Weights of a small GPT-style language model, trained from scratch on English Wikipedia.
Architecture: biases, capped logits.
Training: 884M tokens, 13495 steps.
Each number is 500 + 25 x the weight over its row's rms, rounded and kept within 0 to 999. Layers, rows and columns count from 0. Numbers have three digits each. The size before them is the row's rms in percent of the matrix's.

# down: layer 9 MLP down (transposed), 2560x640, rms 0.0444, rows 2402-2551, columns 520-559
# up: layer 9 MLP up, 2560x640, rms 0.0433, rows 2403-2552, columns 520-559
down2402 097:485544490538485463548473500547476548502534521516443493522536529475454513494499488515489460483483480477510531487488518493
up2403 099:492464514443468524521491519519479518492500509495477494504506498510497471495503458524502520495476490486480547525555498520
down2403 103:464541484494516438487514516532489518473528493487542516520477521497498475508531471507508475520466492492504482545503494517
up2404 096:511451521502512509453496488529509489477492522476520525526506485512498525526540526518520460503505511512527489463503487505
down2404 093:489539523496473523480521481502489444503503482508494508522481493490469531505462503494496525473514518509494530517491494502
up2405 089:536496517487479518484475521465461516499526499495508525467503521495494508467480546501503494519486493481436534572515521526
down2405 090:491515536525477495478514497517493495521484488532487512515506533502527541540518499514532479518486500524546482503500499502
up2406 104:455485488499555488494497515550479484457513505516490531553476490467491474478504460510508517450507482531532539514492532556
down2406 093:494472495495487479478481538467479514489506545473523499495527485459484524514522520490487465552508507485522528454489519574
up2407 109:491484478433496490511497516543524484526476495476449527503526523491515535517528493465573457470553505522504507532472555526
down2407 111:476487477496458523538495527533533462523461484477509501492516489516501545525467531519538526502486551518503510490466508525
up2408 101:526526486460541497512505514506501478523533450485479510530493507516497521503529463529489473514530528519496505476504479462
down2408 102:483472511447495496513522547422520516487507548491472475521530507508483513449539466451443474476505472467502435533506489542
up2409 095:517539477498512526515540477492523519511489508486476480499512485482521469509489576525498508495541512531513486516529512534
down2409 098:470486546523531428476562503480447439512523493549509499486471479509520532495480516533497511497478516487497495495491497526
up2410 103:530469490510498483522492493490467495449447550474477519477525487495447508506491510506494470493471470509449518510466519549
down2410 107:494479491525518470536511560466469502519487555478493513495460495512481490503511534515474469495543507511523520487476503530
up2411 096:480535506484473490503503530506476491512444486501520487493538482495529489499440532500503499515467517553483478516499517509
down2411 096:456483487510519514501501565491481518505495522531481479501501516563509518506487489494495506529500506479471523491530493490
up2412 097:510494479479506498481466514511507496483520554470528542499504489509484543485503545530492472533455516507479502459492488510
down2412 102:485475504485519513466490499496510468485521521512454501493499480528528524513525482524480507466487498464551480498529494505
up2413 094:506491518479521493507518509487497503482518478542452458495475547497464490503518501513458512488541460525506482489556509543
down2413 100:520509513521508518518485519487516471514479539496506529498501476481538519536541500509520507492501484484518496484491499503
up2414 097:477519479483510514513511492516492455487495507470483566457472456495496502494543494486476515493526529539514509531523501533
down2414 105:517503494517451488516512507498510526475539459494529506519543514495499528468538530504536514503522505477482501481495518525
up2415 107:497502492474498498474500471538512517437545518475497496524520492444465495510529490491508519458511498501487534544494556515
down2415 099:461513476493474518461472522504533454467485509496525527496550515493488522493495490536519486523487512521459511503545530492
up2416 099:471503506495505496531495471508504445479498548458483518496454522461497502495458537482511506485532510487518464484492503510
down2416 092:516478480510494504494503544507481542510513477527520478525547464539516478502529483509506503512493503518492543512520508474
up2417 100:502488533468545478557498491492518514480460521513498558441500521533501475509482512504535515514470512491493493506477449526
down2417 106:462519492533553507533514510510488527479484561498512517460491528541443483514474476493528520496484454512458515531496512466
up2418 097:497509516502481467500502494523523517528494477487504490565500464510488521523574515462491517534501446525477542518452504483
down2418 093:488475504457520485486461517500534466481482466494511530457519524477530480496440486461507488487520572491497506498544540485
up2419 092:512490474507488472483533519508519484494531527489493517488475500479513461518461525513473503526493499525494519495466486486
down2419 095:437508517510528503519521453492511522509517532501526509474496522524534535494510485503494504520485508481501498517495488481
up2420 113:482503533522506469489523517512469478460486507484497489502486520494497485537444497477503454475495499519512469496511521544
down2420 103:510523515517471472486548513523502522520463470496495496490503477498537452496486548486448514495542505546469510506460491478
up2421 102:468516483495483481527486473491499469461496473469497471510482451507504536523511493500478516486512537488509498499520519504
down2421 096:481475504529558489458514473537560507459485495461526541534526524532490555501555528511506495523513463465504560534494451508
up2422 098:494503479492489513456483518491497461532500449492482507494491514493513516531545492495490508469490463509495507482479465504
down2422 100:542519479502472496495497475520483502533505517488473517516507477514503515514528525517497524466531504494461503505453465505
up2423 095:499452475488525495490522549512509488507476463503465528532468478501492483521491465483465487500514502528509505470484507472
down2423 100:500530520481569538489515524520509476487484495483505481474498499491479512534477506476475475532490504498496480525483491546
up2424 095:503461518483512507440499477498496485502506530505497491487520528499475533492467494566552543513476508482532493462500502464
down2424 100:474499549521534537513473545474506510487523449503478490528467488482490516527466536505510530477488473483481500482537497546
up2425 096:522462519487492484485512442483535486520472476532510489547548537512506511479513537450528513478486494524502506517550531550
down2425 112:472492516466532514475499515470514558509479496516507492489542493483498537529516479491453525518482538500510498446514514523
up2426 095:502505510536495490495497500507518523481533473489532530534550502475521471498449501557478479466489497507491482534481510542
down2426 101:518457520463512497494542477524539524468470521497554427473460490497563506497553466534543469539494521508520529547493532539
up2427 099:529505487485492486511528540525494513499508516526505539530506471554431523499482530484503481468500536534525540467504493480
down2427 102:518528481503511520461505486526548498507547478490482519501531477504510511512495509555508523517550502515509500539519516515
up2428 104:491501508468543474543506504533499491497565480506516520463497537475481490477469464541465512517506459473441552558520473461
down2428 100:501543487494497513545448494481509481502490483481508459512499522528526493502551496515519493515446489469452463504503499494
up2429 094:486514492460494520505508496516524506498502512477512552467493510485478492534480499493475491539498501528502473581493488480
down2429 110:532492487501474504503489519509513482513486464498499491511521468483538473537519503532486492505492524494490503489507513521
up2430 105:491479522483531495504502492489504516505487515509488487537504492467496536507513495492503483505518527498466478511485485519
down2430 096:449512493532465498522489519476498491464533521504474457495485506435494465462512490492453459501506531513506453514502468511
up2431 108:482555509440483461479461467519523473469479541486477529523500488490507488519488552509533498494513547450511509510564531527
down2431 106:536495503476550545487461485448512521459504474480489510486503494514452512534484492457487529516506520495519484490522492522
up2432 096:491521502492485452497495534525515485485485477485469496506514533524511482501486516521478500471509517517516467509506497525
down2432 096:485491484520525502498490510507515552497534480495516504521519502485523519508498497499491498521501461469513533472476508505
up2433 103:476454423490493473523498538479475479475498506519488522523500500517496553530557563504535483497558485483499496508547461525
down2433 098:512520510495472506504498484443445491524523494476543501449479499525517531433495472464490488441480477515513490490497458514
up2434 108:499499481520524475488495454511495466525512498485486483493506512479548547542496533507483504449486483499459501510502506511
down2434 110:515526513473458510522508543447512521502501479481491469498534485495510509501490500447497518463465509482518450550498481469
up2435 103:477458543505493468475525470524477482478479496529458504512483467474518475502530518512482558466476509487501498495511495531
down2435 097:506530498524507502544497511498552548489510497511503524538528509517490500524522484510494510491494470485494503509522503486
up2436 101:463500500468505490510462498519487476460484490508491505464507498528528485496495539488482512481476535542511522500494527516
down2436 102:477463482507494529531499508471466515511518509508519473491483536487496493480487520507461478474531544524522539476467497459
up2437 089:500503470514487489493505475502538493487529458453516511519563518503516529521516510487492497444525513476519509547495527539
down2437 098:530446406512462524528517536477454538492504488497523464520514564487500538486493504485484493477487476477507496463463487508
up2438 099:484507499479520498506518480513530511558511524453535486496493514468487449517498482486517499539510513480523463517512475486
down2438 101:489450515480477475514510511516520528501539471496519516492494457507491504450491515539500496514532457531507472509529488501
up2439 103:470546467435482488505484493504496456501496518499441531498508525480431502493510498551524518487550517547524481483481501519
down2439 110:478485467554489495516480503463526487511492501490471462506523497497490488506507490546500499446525504501480496474530495463
up2440 099:495504493485542520492500490499528492519515544456496528532479520475466476484458490471506472463533447436498517469487508503
down2440 094:522489495510497507576499494486467521501490504477500531538489478481489483480459515468512454510486511508460482447474518462
up2441 106:468517504516529503491482495522508496494492509505515512495478537497498470515500524548536528524503466500447538542481516464
down2441 104:481523506488491472486502495539476519487473550498507514494482479495481463485519483523433517514531490462522540521484513538
up2442 104:528494525513525465507460501516478500469520503469466506446511550468507498499524537482529501524485506502468495557508522524
down2442 093:497494530525468480495512534512471517464548497527491482460526512502512488470537529531520476526502488477548481489510504508
up2443 101:484469476470538526489482522549502498505498532492477529549445507466518466494526467528510503449512457492504487488507480501
down2443 116:508502469477494489512494557489527515506512534519516533493449474513503466497518503506486502528506491519511486499506469485
up2444 098:551521528490483516521513482486489505484481529467492533486474538565553514544514509513487484492486523483484519482491510494
down2444 088:484538504465510494462505486584518471508533489535459500473523503490495503428492473524497515501505502536536505518471476510
up2445 105:467503442517521479509552537530510479536507476473462510458508464474495512531498510470512498527516445477489516496507502500
down2445 102:476513526491520533465518535515465503505489494489498507512480510498476505515521515516497525548485443469545471531540472478
up2446 103:476510524476511540490469517494501469479468448508506518522480528475469532497490518514534506499514545461504504516474519519
down2446 104:491491475486508485510496490492502503517508519494525521490523531494480477495550483539496506512584496488459482503500532503
up2447 103:499441526460522488510503516520482507509531458446503489477526477516517546520551529508508534493500535479467479488491515521
down2447 093:415479489478491458502452497530493499520528520527506509506515507501538521452494494488551523505532481493490513527527458535
up2448 101:472506509508486534523530469484548484497522523491507492487509491437502529511518571476505472496482519492455464548500485517
down2448 101:516460486449504504575513506529528487523499515493493515487486478537452510549496504516528513489501504482516495510513461475
up2449 109:510517499437549520504473472527567492524483502537508495540559517468448515489483532494463495486493501522494511506493500527
down2449 104:527523493558505481537550539528447444521550505480521508535486487486476498483514523509474523516520539503471472525505494475
up2450 098:479489532523495474481491502470514501487471501501491509541509483492521561555499510483505510475484523460480511478514517463
down2450 108:501471486517506511517551535489470515519460478485508536481465489490509516494490539533488532541499496466498489466492527535
up2451 103:493508477475504477547539505493497467487498497516497455537537556507505531537482517498518481514484524491489493467493558470
down2451 106:505472541491497533519502514482519489526470498536507515512512525491546470473527484562458482502488481540533534540531502526
up2452 098:499491530493496478568526486480502501432502497440507502524494491514473498495473472503521496503520517495517462475476510501
down2452 101:473526527527461498500495504496543504475468479532504503474492493507486464560516467468496521560472485497529470468509516525
up2453 096:465500551480507505498498469505474482449501528534485496499495524438508514454473572520515510500515524495488504528512503457
down2453 107:532528516512449560458517485500502535467482469507487508520478480527485526508524488480532514455495472497528484498508542529
up2454 102:527526493466506549478467508481533521485519520490488509508505492505515471507539528488528494542515472467492538517498516513
down2454 107:470511520504503492525503518486497521498450479509489484485499483512545454486502473536500478490552486476460486477477492495
up2455 096:510517498465470533500548474486514511512541517509495499532464496528488542466518514488555463479507517495502486525501496478
down2455 091:494481555515508517532496517515500508508519508507466518526495510472509489536452472501449529497502505509451486497456537486
up2456 094:529526540518521496482502518519479481490489523483446515530517508516492501468530466491486478461550485478493502546519509479
down2456 100:527513554477492487469527536503490469516507466506522485466502500500480495504511515490482489523473484483484505536479505507
up2457 108:505486526490460474479544525486523473520485439525459557477536516495458539546502527486513489481499524535482493478473498522
down2457 104:488518508525519519527503498518501543459492503479434508572492503498460438486496496541530513520519506501521540506499482476
up2458 108:497485505450474511543526496506456481518527495473527487482490513495507480521517506521516487477500479516481479482512526477
down2458 115:475478508454484517544496504537506538530531481518535517503531507488499450513510538496475489502471503513458519525508480489
up2459 099:489491492515497517459523532480530523529501490489502509504520496503481514521475491546504522484481459516490477517536524507
down2459 098:518536491500472480514476523437486483528466469515486495506483512496513513467530500530466488525459464504487539527541483499
up2460 105:528508537494508459498458514520501509472498501499485546562456528483520495513468495527496480501512439504457517512478498531
down2460 103:523492499511493461502432523520536506506496485529522476509480510501483502502508521483429506479520536504547491506512513498
up2461 103:537481522463493532509509511493529451512505449493457497494519442453521500531494528482485464486506519523485485479455517536
down2461 121:468487476493548545506527533490517474479535500508428478482509494476553491510508517486538508514515527497503452522501486539
up2462 104:499488492521495457498500487510534494487515503487450467537521505499512523454522484481526517544543481583502512495511520518
down2462 106:499476468498513493525453524499495476487537518523504484524531458502544515536532473477557474475479510510484460549473518427
up2463 091:483486517513507495509483473524493479474465495479497550467549532532512489520439529528515510480492522475513491491536486503
down2463 095:560474524507511505502511506431487488508523519460497490507494454496468483491497562519519500499469506456453514513461506539
up2464 109:483506498503494470457513472492504496499485493512503482562495515506507506442479503492506521415524480489513494512482516517
down2464 125:552516458483483527527464477485458496544459500481517501497475516497481511462479501509477533469515495439542497458501501497
up2465 119:512499515471542456535505483501537446451487494492486504529523540488524494523502479489509506439535510499456492490534495542
down2465 105:516506467521502499514497484466521489505539535524518465524536516437534443491495470511529528481485490474469509462508486508
up2466 104:521512491499477479523488466495519473453574494499485519482455455507497475519508519514497523484477522510458548590505493489
down2466 100:523483481520495483488453512486472506463490533543520509469542542464474489520476451530516513489481482450482523506538467513
up2467 101:475501494504505475475461539521528534496444526528490492527506503505505478470524523456532504511475512496461531505495565506
down2467 095:515482510503523495526547520500494478530502473461496454516511484514487491546508527544528473521502497447507527482492466479
up2468 106:504513479483469469531515529492557456525499504478489484537542519447480463507494533482508484459438490448466487515490508537
down2468 100:551513498482507469530557513473514492526484501507534497516484497537514505501508493463529510481497448450480515476484463461
up2469 109:480543498490512486514487481531524466450522483506515545489509516467480516509502477483523485475491464531512492493508568514
down2469 105:511523569477495540504480516500495467493507521501492474447509486490496492525527532508465492484492473500521459492489510506
up2470 107:469480501470494476505520498547469493473528451484502439540474516513475525547485505544506519483521496510533518495465527501
down2470 101:486468451522483509517537489514492506489518499440455459466451496514477525487470524522579499520490506515525507496511474490
up2471 113:519520511445490493474506452572529493463490499530499535473519518445484494570488506476514533487493512518485464494476548563
down2471 111:505454540506527521536542525469508556502464460514518478534479512461534449497496545515506498512512471477512492531497494520
up2472 097:477539558508516506487500470495507513493509478474477481488543479514477512474541492483504537483506526520478544497499471485
down2472 096:432500477497516505504457470547445516468539455494530469492486503463515460532450514502536474521472491516478480481501495499
up2473 109:513501550500503491543490494521519479490507503488458553503508512508502476550532507447491473494474503549497552537508482470
down2473 108:535502562497567514525517485512474481506533491524506466502457472481485469536469507491472475481498518520517526491483534515
up2474 098:551493464524503486491526510472479490520464530543460530503448466513478503499475500503497465513470509503545526524502469490
down2474 094:504534526496458446492517484520453488514542485482507476481517525492502536463540483501472471478481484480498453490522503535
up2475 101:516472510529498502542507508504471465496487490484456459433558505464508535514500511541557524495506478525485503506520542477
down2475 104:459506492495502497469525520492489528532503476488495506518522539514496509494481484492468498447505481522504476498485481537
up2476 096:477505511535492501506532532507520522548461491485461490511516491520478560515553475484473499449503507500465473520508476473
down2476 103:476542465473496506476501493510453522514499514484508482479497454496494490564499490508490499502505497499487462459481528491
up2477 089:461536512486524470498536494491503519458511558526475508460492509451462528512481522503526515509468487503481471531507513547
down2477 094:560481511526505501484510518495494478527506520494535524517497504480515500441515488502495507477478492494502481494497481500
up2478 100:445564499522450518506498475468485481516525498504489525511518500465499489479501507508474523459499494507499514534591525517
down2478 114:465462478524532501481491518481481536495501487474500449492520478487518525503532526534476478529511478470493493494505517517
up2479 096:493518492487524471513509541518475503513566508499493474473520482514550493485506524501476507529495518492510472466486499516
down2479 092:513477453493495523519526464466535510490515477491499511534512492488477503489491492533502506474485528522475546507505502508
up2480 101:502515531461546537484509530508518512524491533463494481522487547496505498489506486507502512523509536477484482427539469496
down2480 104:449497496524456524520516506525489537449479477490501475560497508498467512525518482493502453446480511488472495515536505496
up2481 100:516532466449522451491444511482486484477489486475468435516494495516519485509508483517477512454533504518497494538484533520
down2481 104:541526510518498510511502536480475491515502493508541521502533497528516534522494521499505495492477498506501495508502495508
up2482 103:516490504504439475504492534523457513526464515515468482483565533564544519514515485514511484521542496482503522490507472509
down2482 101:485484480477460503483524450486556493511457499501502467455481446510475465485489455507493530492519519525503496503522450499
up2483 087:468508440510460493535475516546534507473530539501512544490488507496470442466528495494454478537490498516480563524469544488
down2483 094:517482528503526486516540509471491505482470503481467450501517471461543538504498538517561513493500506500486433429525471513
up2484 090:493455520495483481529499460529475439518513499497484494474545493490486494505483485530524512484536480516566480521477510500
down2484 094:511509494502463470491474502488479509487480473495481476472549525478503505506545492516455529467446501445470477513539497498
up2485 095:495499500480529513487518501510469508438530522495463446493510477455469497510509525497503485482506479480473494545480521502
down2485 104:508479491489504499525479572479494501469491520497482510428479513475522512504478465498468500483516494508517513435476517520
up2486 108:525505499509466472499490478504505492503514467568484586460512513484482480529541531495477515498455496542517461477564489503
down2486 109:493465453476479511528508545518467521468467495518543491521529499515490472493502532492511487493501507506531511474495505493
up2487 107:496482502503491455438546472518481460458508475489479459544477491499433514531482525496482491488476462539516477501496506526
down2487 100:474484518531487484521492514538483462492500497488449511479510548489509477435489484470512470521513467482513524501522466531
up2488 097:478510539481500519520468489507477502494496492464490491462507504499455453467498481513523478500520479508537529537512519498
down2488 102:536510479503492485475490490518493520504490490512475508520507470474523528530551513500495515526526494500469519514496509535
up2489 113:503544539503504488486509519526523497542504494460439536485513491477503495500531518515488489468496477481480481458519520511
down2489 104:514547466525481477539542513512523526508482493523466527481528508495517488536508507495537517497504522559495508478539511518
up2490 101:485480507480459564497506498488504522511490462478492465523485486517477503538500586516519514510562503486490472554496507483
down2490 097:504472513491504515508494474514466474464476524478472485462507481458515474481473500538532501486490545515488476490509501522
up2491 095:484484514462492495482448489475554480446538533507467499497512489522495504532499477493518527512475529460491520512519526530
down2491 094:482492502492539494551509507455498493480490481551478506521457497458519503516525523493493497541535495504521504566509549563
up2492 096:506516562508502506487529515493527472494482538489518534553515505502482500520484481515489478503523495517509547471477517545
down2492 103:459487504506499488489472532496461530525528468492474528525448523463483489480496521505505536563474500458479500468512503509
up2493 104:466559489490474514470525489518502478483475529511464480519488508511509562466507470466555451476528512512506549478506559509
down2493 105:500510520432495487518528480513477511501475454522528510501552500512514483505508540491524512519507504494522490492528503522
up2494 095:454504531484524455469455454513520481544506532499487493448483517492436460520499495523521475503508470472519518487476511536
down2494 094:553477493511515500491465531492541495495466459430495518522538503525525556511554487541552528464495496456508531521461498517
up2495 082:481536521498491494485475492528519513458533525497493505540509544470549515561481505542476505465509504470490524498539482551
down2495 090:493492492499477561495496532458505484548494506479532513484486507525429503502521487519493509517455460493499489484459515562
up2496 094:449502475513550484554486502507483468484518487488452519488520557471415484527522483517477474487514472516526501502472520502
down2496 103:531516507506480525450522549469508518510491506504539530521519493505495473502532549511477479530529476492495530457486494509
up2497 105:503532501482518500452533498490537477484479514546453539476528482509525465508487471498492504526522500513465540469510473482
down2497 097:480529520474504488464485549475465501559454489470502509494492525477536471473497483468520502520502531462487499447509501490
up2498 105:453524494518533495491547531494466499454498511494492491494488453429461509544511517486506477478491489536480507530497483524
down2498 103:489518494536528521524558499511482528482506494463527503481484529505434520488503481501519460494491484489503521516513475495
up2499 099:519527480492509482517547529515492525489511508509523497508506488516480505515505511532473527499490494487527507483477545517
down2499 092:463498524504478508488489493525480474525501501515472505487474523516525489486455476439498516504497520491480472524510494484
up2500 098:460472500509474501509489455473491491523507461517462485524522505472486540519553511544503513491481475578479490485517465518
down2500 096:529509443501491525539519509502496511532477463490472503482525508508519525496489476478512515490513480516523546521485483543
up2501 098:495525511498517476528489503517488531507500532525520521537520490531483510522475525493507497473477491498471528496511522458
down2501 096:481521499524501502438511518530495492517544529475491512509480532510504507459458531499490454486518495502528484459501512515
up2502 094:481505504475511537531466504471497455456534482536520465546558492534516524549485518512512513502509514538494497531463532473
down2502 094:540480547465464493505533510485494500550518474464565484516480471526465507481541481484480493473498511467499497544535491487
up2503 088:454510515491486505488488477473487496495488564501515481551473518493537519535477463499489502510514470508484524494498481502
down2503 096:474532511498500494511535513494505513503461516514507477536530499479538514483484550560494505499538490518528502506539501483
up2504 099:519454528517523517520520481506472448478485497537465520495488466478467505496502455532423463483519530513480482533494506497
down2504 094:465505483477502500437526512532482514522483498539530485530500562501506494496492516495511513545486464477524430450514494480
up2505 092:455515489499490485477464547479534496474510495424504527529470529466491531536506476466542498471527510528497489498536500553
down2505 094:530509497497499537524499530503504508504499520482468511522495451495478534503472527534495499474484517523488497502503533477
up2506 096:514497478490495502513509516506519498508487529473524462490467465519513493507528537503497467471496483520498462497533514522
down2506 089:520487485499455490469528492512499519493494475508513505465540498549502483479551545499533500487543482537462553539480502510
up2507 095:470490493456498517463464466496504484503484497490480463472497508476511485508509472483466522540509435523482487471535499524
down2507 087:511517498495518477530573518554484447542505507532493509537481511513502542507533511501472530464457536509498494554463514519
up2508 091:460505487484505496526554476560497497523503477431477478500520506524531490493489528507547472520530507509511488568505490536
down2508 088:489509526495441474429486502482461527495448483511476520502513477470517509488471462480464541461501505461479479495517483524
up2509 094:497509481503433532476508538511530483438507483505508472469546461481474486515472458439557494533492497482496505537472522492
down2509 095:471543487503568456507510481522525503515518539475501500497510483502480484496528534521458518492479505471524538439529456515
up2510 104:507479505455510452457509508485499499484477514516551548509493477496528519535443519481472512491518512512445483518585499493
down2510 092:462521466515528526490476461544432491485563510479513506480516542492503474485489510496521516496517490483524496469459475475
up2511 098:477481524489482489478467524477515471481484477474487474518478483508502467525487529496564474524482520491512485485535507515
down2511 107:471474477494478489503491536480505486532499541469535537502436516557485517471515526520455509528509491474465482475482465508
up2512 102:471494484489482518514518516496486491465506536489506502500527491506533482560489481529530496475504489512480503481586492477
down2512 098:474464494474478497481548481512531476518527500560525522464482531487468492505454488502478500524472507505498504479458485475
up2513 101:476528494488523492470508515516512489544507514499512480500478487448524497507511497490535504528435511523535493509499477528
down2513 106:490490486516530470535489493501517483477471546506509466483539464475489501483466460529510524471480487504515497469514495467
up2514 105:493432484431460490485529515492511505458494491525496504497497533517542505544562515508526492508515508506528548470472489500
down2514 095:496504448545482492486490480558458512530472493502487530495489520501493498451492439499491480465493513511492510498504455463
up2515 101:469477501498559499478520516474526495507474483507506538546500535499505473511521515512466505512507541514519536552551488515
down2515 099:464534504475533499501479499477476482466467470476516488512520495528495547516492502489503544443503500489558500532476482513
up2516 094:489504552509497500518501548489516468531527481472500492503501470517527542511526502490497476542520475496488507495470521504
down2516 100:482498510440464531486511506476494473472451482464525466518523444464495488552499523497495517488483510479457504547513476508
up2517 093:511516478498495483507509494493501477515545501489471501492504538505504500500522496556474512531536530536530530512457522498
down2517 093:511514486512514466494529518478505504476489457467498497518552503481508499527462499432483499460471483454531477505524487509
up2518 106:505485470507465490490506502509478484463530529487465483499541492457494533504549479509497500474498509490496495479492546487
down2518 100:466513492477488486486506481533472468510474424480506516490467531513522523531524505492502480474551486516487451506440523476
up2519 097:486490474526437532480502511488455499501488475457510491476524490520503500501475514463486440486511490512464516510503512532
down2519 092:548477520498503482495506509517541443483501512521504503544495506508499474541509496507521486503567516506507488505477487525
up2520 095:496488495466497486462545505532501510495490460514484483518540501473491530468467518486525507490496466485487490472480484475
down2520 099:515451528534492485547471486487569526470481514505515504489497456491509483550504546496496507546487509508504507510494519457
up2521 101:501501544498464528427512477497500491512526561495515518473532483473514546513530497487501531483476486489461510473489481536
down2521 097:510497510517530518527523476487545538471491497538434462478498476526500491516520518503514508503538533527500504539538523476
up2522 100:504520473505537509494516496513469481466520504517526527521526537485498498503514465495477498515519481564509491485505502477
down2522 105:509505477512490506485505540501508481541502449512525522517493507507490488516513502522524497510509498522489515499502496504
up2523 105:534505494433474431502474507541528468515483489540451501508473495491537503550485498473524493498429500463515527510526503515
down2523 101:508476500464504514477516520507500493510523499505520474501475500495484474443510516512482510482526504498480523524501520491
up2524 097:500488461458527469477534479472503489520448529508513544494492547476498511475500448539538504467504496535529521502507506508
down2524 096:489501480551509501489481528523496501484478531492476446527492536480489508492501508485481487532521522490495477480447493466
up2525 101:508497522458526455504494483549518506510509490500515505551501514463533508517490455498494467514529448503519530480438525520
down2525 100:499508506508487470488525510495488472502504509500501482473508489514490502447500531502511526500506475493527528461562495537
up2526 103:496509468432504486535535475530465518494493504523481469483549528489513493514524472483516462529560493507503483527466532465
down2526 103:540487528525498521499504500466470453499527523483496490494541460481442503481501539530522483550487497445460469528501501538
up2527 119:509485517484488497497480487537523471471489501502510536498540487474534482506484456439514509503501475474532475503464539506
down2527 126:481482469453526498467468517480510521492490462522530492517512487513505503495524515520502521442488522471475499490466532493
up2528 095:539506494535526483452463515505485513557493524524473512557508476527486504493511491532499464510506509467458583503520519517
down2528 093:525511539506523531475537494483485509497494476510517489520494555471503500498490527509503521476482497527502457495483501517
up2529 094:527498512489514526502492458476516496480472506451500518471516521457471540531486523504523497514526489505520494459482526518
down2529 092:542492483464531508503499511496482483489539502484504460533510521518511504512443503466557492489484481495489496499507469495
up2530 098:474474502495486497490536528531535512478479529508473470504531495517461517465530454489504480480536434476503518498490485528
down2530 097:532521481499480504526498506506532516522473530462503507495506511499486508497548479537464499468489461504483466505520587519
up2531 099:528472447517528510505494482527554527508501546523467544513466537470518509532502525524490497482498495429484525505506515544
down2531 098:521453483499510489498535508514472474488527508569476498522506534486461506461489464515485472467510492469481491504532517512
up2532 099:474526543486508495496481540508466486473513520507448488526553560505497480545498462473460493504481460504455470488564541517
down2532 098:524508487461492499517540517483529496535513460530551497515521515491508456485482514532498496489498517471520519475517460507
up2533 096:506530545510479496504543509481501482466486470514462491549494479478448487507482527479506494466498516557510494506517476490
down2533 099:552472504472557505506490540497493517483506476486488548470461494488513499510513494484514535494503466486485508469503463480
up2534 110:510493524494514513525532475510497467490476494485509489541486500507491529486505491535496494449495461482517495481547506517
down2534 100:496501498495509519491512490468523496480508494450513481535449533538503498516513506472520504478498443504524478482516510487
up2535 116:504502503504501480491507498448506440529531487496501562478502550539474476454462523545481513525534504542522528494508510468
down2535 102:525459469507519515485537478516520527503491510419524504486497483454473533483496501529533509504488513526472522501472516486
up2536 098:495502547490548522536478487487531517484486497486479491508486514499507464488523491522528465461469479488512529499521484514
down2536 109:522507460518501510490497517519482452517478511460511455506523528501551526543540511525569468515524506487524516506462456480
up2537 101:487499528487514506463524487478476468473485502507476461530531478471519497572526482508503532460490531460467488465505540506
down2537 099:488507487493483523541481533507485506520515543457529525493508517503561497489521491516489551481490531501468505511508498471
up2538 108:511499498481516500514476485495491484463540495467486477558512482507491583483497473513489453462488508550521512485492538500
down2538 100:447467475480513526538516481528505435510514538517507540505504480500537485458487456474515501505510488507479468510510517534
up2539 099:486507481492492475463505520491491454523509486516490552534527475448504518485498465513453502499492453529489528475527455503
down2539 103:520495492509493538503461523497494537502493511478491495519475501490501492518507519483495527464504489501528473487526502511
up2540 117:488540499468498434535521489487538484488500544508448500503565517500456507479457469490534463481544532439461524514492504464
down2540 101:436478457515489502503528484494523501519480494563463502471525554496515521451486489523467503453489496502493478484521488500
up2541 102:502494490507515494495532484507514529527518508529515510471486510475467475502469503482494460508506486491495511474474504489
down2541 104:511509471519481457511523511476492471521518516535511491477514482521527483533541472510467511476532493528497492492549489514
up2542 092:449504503465502498481455510538507500526463501511485504459478480533518530552549527521480521543521479470466558491521492496
down2542 098:484527512503491522503466508516437540524523503478488487520521450478544484495532520508546514478484490501528516488525479464
up2543 108:472514495521512515532495483524558512562534451470483523489527517483495553516484504489474460497517517503516508452513499557
down2543 098:485480495515524479501550514489454489505506538519509494462499531508507522470487489463499487500518497491551523472467488503
up2544 097:516539507513491489508544506514519493513513501454519489487509511483482554454518516486446491442529514491476495525489492495
down2544 101:509463496463528502522512526521514476501468534527515456483487515478468512503539476480455535501489510476468517492552455519
up2545 103:503554518495521481507460491472521467494572497540485536505517524498469490496524521478541471523497535477485494478503523478
down2545 105:472450530499507542547464509433546505519517523492479496483495479556530546553495560485542490489522493520512504488524475510
up2546 105:468463519509492509494553525543496507476488509478489494548485473537532517498514502490528457504542519474513471476487497510
down2546 096:488525455500525460509515496501469518513552510565501529547531557486487514462487449478488490525500497517524473521485508500
up2547 097:500444532519529533489474487514493483505496497522528516530485486457532523474559554509517468506539466488474491544476505526
down2547 102:491468502521476523495480513465511458495497536492499477500497512495500481544481498506491486483511511504538478492483463504
up2548 091:481518510517442519509511464514488463493491468496508478472505538481498543492465494492502420519521503485484509499470523484
down2548 100:459528500505537497502553527505474502483512472491507523512516511526489512540518486522521516462492508468523523478545488532
up2549 099:493575501477466462497561480510535510523481552514513494516500565494482515487521524505515486453495487497533479479514476551
down2549 107:477517537498518476494474488484493489539498490492501489487532467469480513484530535528516512453520505469485453502515501483
up2550 082:516499508503457475510464509468459461491518532527487459490495494467513442491487513515500470489484527513510529475556523505
down2550 094:504534478502503546518507503520516523496486477459512530522522504487482514501522504520476510532525459525512518489471499480
up2551 102:504503524480484515481497480509470485506515520451474523463441500464486508516441480467501508491550518463514472495487511538
down2551 093:473478491504495526482506518478481488456522470517563539524484462523500481515493509521498487493463507516475502531505538459
up2552 084:474478487482487520520544530530499475503498441481522513465521534497515517503524481466470508484531511521527453446508474470